config.toml
num_hidden_layers = 12
hidden_size = 128
num_attention_heads = 2
num_key_value_heads = 1
head_dim = 64
intermediate_size = 512
vocab_size = 5274
hidden_act = "tanh_gelu"
norm = "rmsnorm"
norm_place = "pre"
norm_eps = 1e-05
positions = "learned"
qk_norm = false
attn_scale = 0.125
bias = "all"
tie_word_embeddings = true
parallel_block = false
init = "uniform"
init_std_qkv = 0.0406
init_std_o = 0.0406
init_std_up = 0.0406
init_std_down = 0.0
optimizer = "soap_variant"
learning_rate = 0.0075
beta1 = 0.95
beta2 = 0.99
weight_decay = 0.032
lr_head = 0.00487
warmup_steps = 200
schedule = "wsd"
decay_fraction = 0.719
decay_shape = "linear"
final_lr_fraction = 0.0
batch_tokens = 32768
max_seq_len = 1024
doc_mask = false
z_loss = 1e-05
train_tokens = 157800000
max_steps = 4816
dataset = "wikipedia_en"
Each number is 500 + 50 x the weight over its row's rms, rounded and kept within 0 to 999. Layers, rows and columns count from 0. Numbers have three digits each. The size before them is the row's rms in percent of the matrix's.

# down: layer 3 MLP down (transposed), 512x128, rms 0.232, rows 479-511, columns 32-63
# up: layer 3 MLP up, 512x128, rms 0.272, rows 480-511, columns 32-63
down479 099:495409567473516457530517518422426445488520558560557546510511506569523477614549552512525466509641
up480 080:483531431575463508509584548515440503574540475487473499543474457438628598420479480437614485563497
down480 077:505440551480492493472506525483428444492455528557528460428522493550477441448553546393442527463445
up481 100:508508525478462496588533439501514487526471499496546518450568494433444509498455517395482582460481
down481 095:572514540496500435473588519573470455487544609613555504561530482417505577489524445474439577522526
up482 104:570473543504461484487463414548472437516547485498495452475426556532495506425501384505524490489534
down482 116:416536435509505452547559513591547440466530393474426392507547477474518575528490437399521519474462
up483 089:484546490428520544544463484444540436487520515529431588390419460433564561449533437475557562456571
down483 086:578440553455445463486632484504574570496528511428450451546512524553475522569542493505583416510543
up484 106:569526506465468497599552600491519463506582490517503575633444482506467486503503503457464615375490
down484 099:561493559468432431562597516411537467432567486503486533509488531508445462454563614399508519500597
up485 105:572447487504571507473382557562509440507395526498523516410485525513476459480511459410482580500500
down485 122:497409462556556539422445403470449475421503501443486461543605445550519502565549498448559494506447
up486 075:493509472566502526587481518502439474518639485501582523517453494477539459531539513523591469484444
down486 076:628519481523475499479562499471592459523402377488495500393442480548545530595492497507516497445433
up487 112:424475444502509350475554420534524445479476388517420448475390615510535450556476517498548515514557
down487 112:530478413515500528528565495524490500529516531567566530474535485520519457476482572526513517552573
up488 102:430417525480544598531597459491468529458388541516479456510471516523505525546519464521482534577506
down488 112:615492494502495521476458527496582526563540410441546544561523478539459402493501491474488499458503
up489 086:426512507595483471484518448517529491533487424449459415530543567613525506418452413470569472509473
down489 093:463384500454516392558512589505440450440573439463476590493442510483572478502531489439441558468504
up490 095:434459607543491464542535553547465516487484443459613463587574506458496481465582546437477565553550
down490 100:554583573457449585425457502462422472564491513576464498474430663417513487574552519455489535556447
up491 100:558457490512522597479502471476528489447455492501520546391594530518537506598563534524588501520441
down491 085:411457572470520459535574493511523509518430553562427504465395473473501530496482530467450560498529
up492 106:466512506545456613545526496486572504556499496585460434476540484502440476469473464459489524453507
down492 096:513379522507412583540593570462445515527439476535570362492635544452526461477492578507500576520546
up493 083:388461485520503441405490501506546423456477415497486522451544499520457518451545491555480464487468
down493 106:451524610388443427581508472469420532522509441458542525522477538533488513501469435486563547448499
up494 098:557466491476496473518537581586511520476585492553461527464492508477474527456445490525565443515504
down494 082:446441419494569477541548597501443561412615418516457595466464514543547497495496571484515515492452
up495 108:458533456484557513430503544484471499528528554469520498357439452514504498551564558486487579428495
down495 090:623501434581540486500409510521463592503510543439536475500532490495492491460486576536469540529593
up496 125:462579505491472575496475536403472585539524557420567542487497561471490471511502593470510562487436
down496 128:561430437502520466470482482636510479552487424506461487517514478530491510526493418540448463441547
up497 100:467542532409438490547547538514462499534523455517453498464437451411517679598428488480483601518461
down497 099:499484547396612468467549499490566512520493588526513516464490466653479446589498452560504442519561
up498 069:516526483513481556429413452506522474496487456501530509428493493516504364496443439467591468504419
down498 071:528474536480568458520544433489439513551585556582594470483512456498451514496500488524562514589512
up499 091:527520549542452506450485622446379603431575483456500471505583448512569431513521517469440581470531
down499 098:603559519499518564483630468425514500476500534487460521513449464483544556373444514626515450504494
up500 096:404568560468531497495495567530435491540485492568405461568450534481524596556416502669538482476499
down500 101:553418415563503510422406377463577476518567505477546511566511454521488411470506544502493542569511
up501 095:512471399499424533471539491480422582524454534511527503403501517428492479579567556496438556466526
down501 095:526504415541499561515347489517504499438578559443461567488415495542495478499464456552424526422512
up502 091:443522546448489505579539465450472489460546566541504530480517519533458522517515510490559458526508
down502 090:510522485465483544535446522480519386474602500485453518650469503457471534519510564539517380428506
up503 109:468466612436499534555484498504466590538475449401534487521463497478512474544570489535571512411576
down503 098:477574519510472517483583411421559503501487506579445478530494502424517575381570475578425509472493
up504 096:466502369488472438533479468486550543601460478510505525438491502442453509520558456442558523573435
down504 084:565515456472483471531531396483561649516489515454453583505512496509476506511534480565536529557411
up505 105:501512539461491469461605439520553443484469521610490444527526562524466567596495522443459492496518
down505 094:468405579487491527593603520553560564488526505567462472454452471535531520593430488538450475432518
up506 102:457521482502443584528456542479510521428410516429491569369516457554487475484506474497546587467551
down506 094:575451503484446458428478481529542598525451639492479476486393480545487527477480458520431488539509
up507 109:479479529478463494481523550470470558498511505497467450395483545444505482523529474518509478475535
down507 097:471490464487453493494541546570457532417512573457436527474475404473493616510581485485521459511501
up508 098:540395501531500554473575518610533570556515575507522548605492487490424486472518489497436579622519
down508 095:565494471450534491465456482531440511552532542522495612391477450493432541539489584415506492534528
up509 104:523423539507513511474531547537513463496532466397478530575456480575476488514537428556564428493496
down509 111:480477457363444486489538464518440560413522467555558534457473574506515532550522526517439588438475
up510 113:506490584462482517548450514478500464459493505472454564551521431454524566520550544478472513541435
down510 112:563477560446531524462450430481449564552433561589444551467459477534571472438516512513513560466499
up511 089:496493489493528509450526441469533514487516512474560505495569507506496443435543540492612408547455
down511 081:546448525544480526457603572539469477532545541483525572418502513506506467522494557444515540499516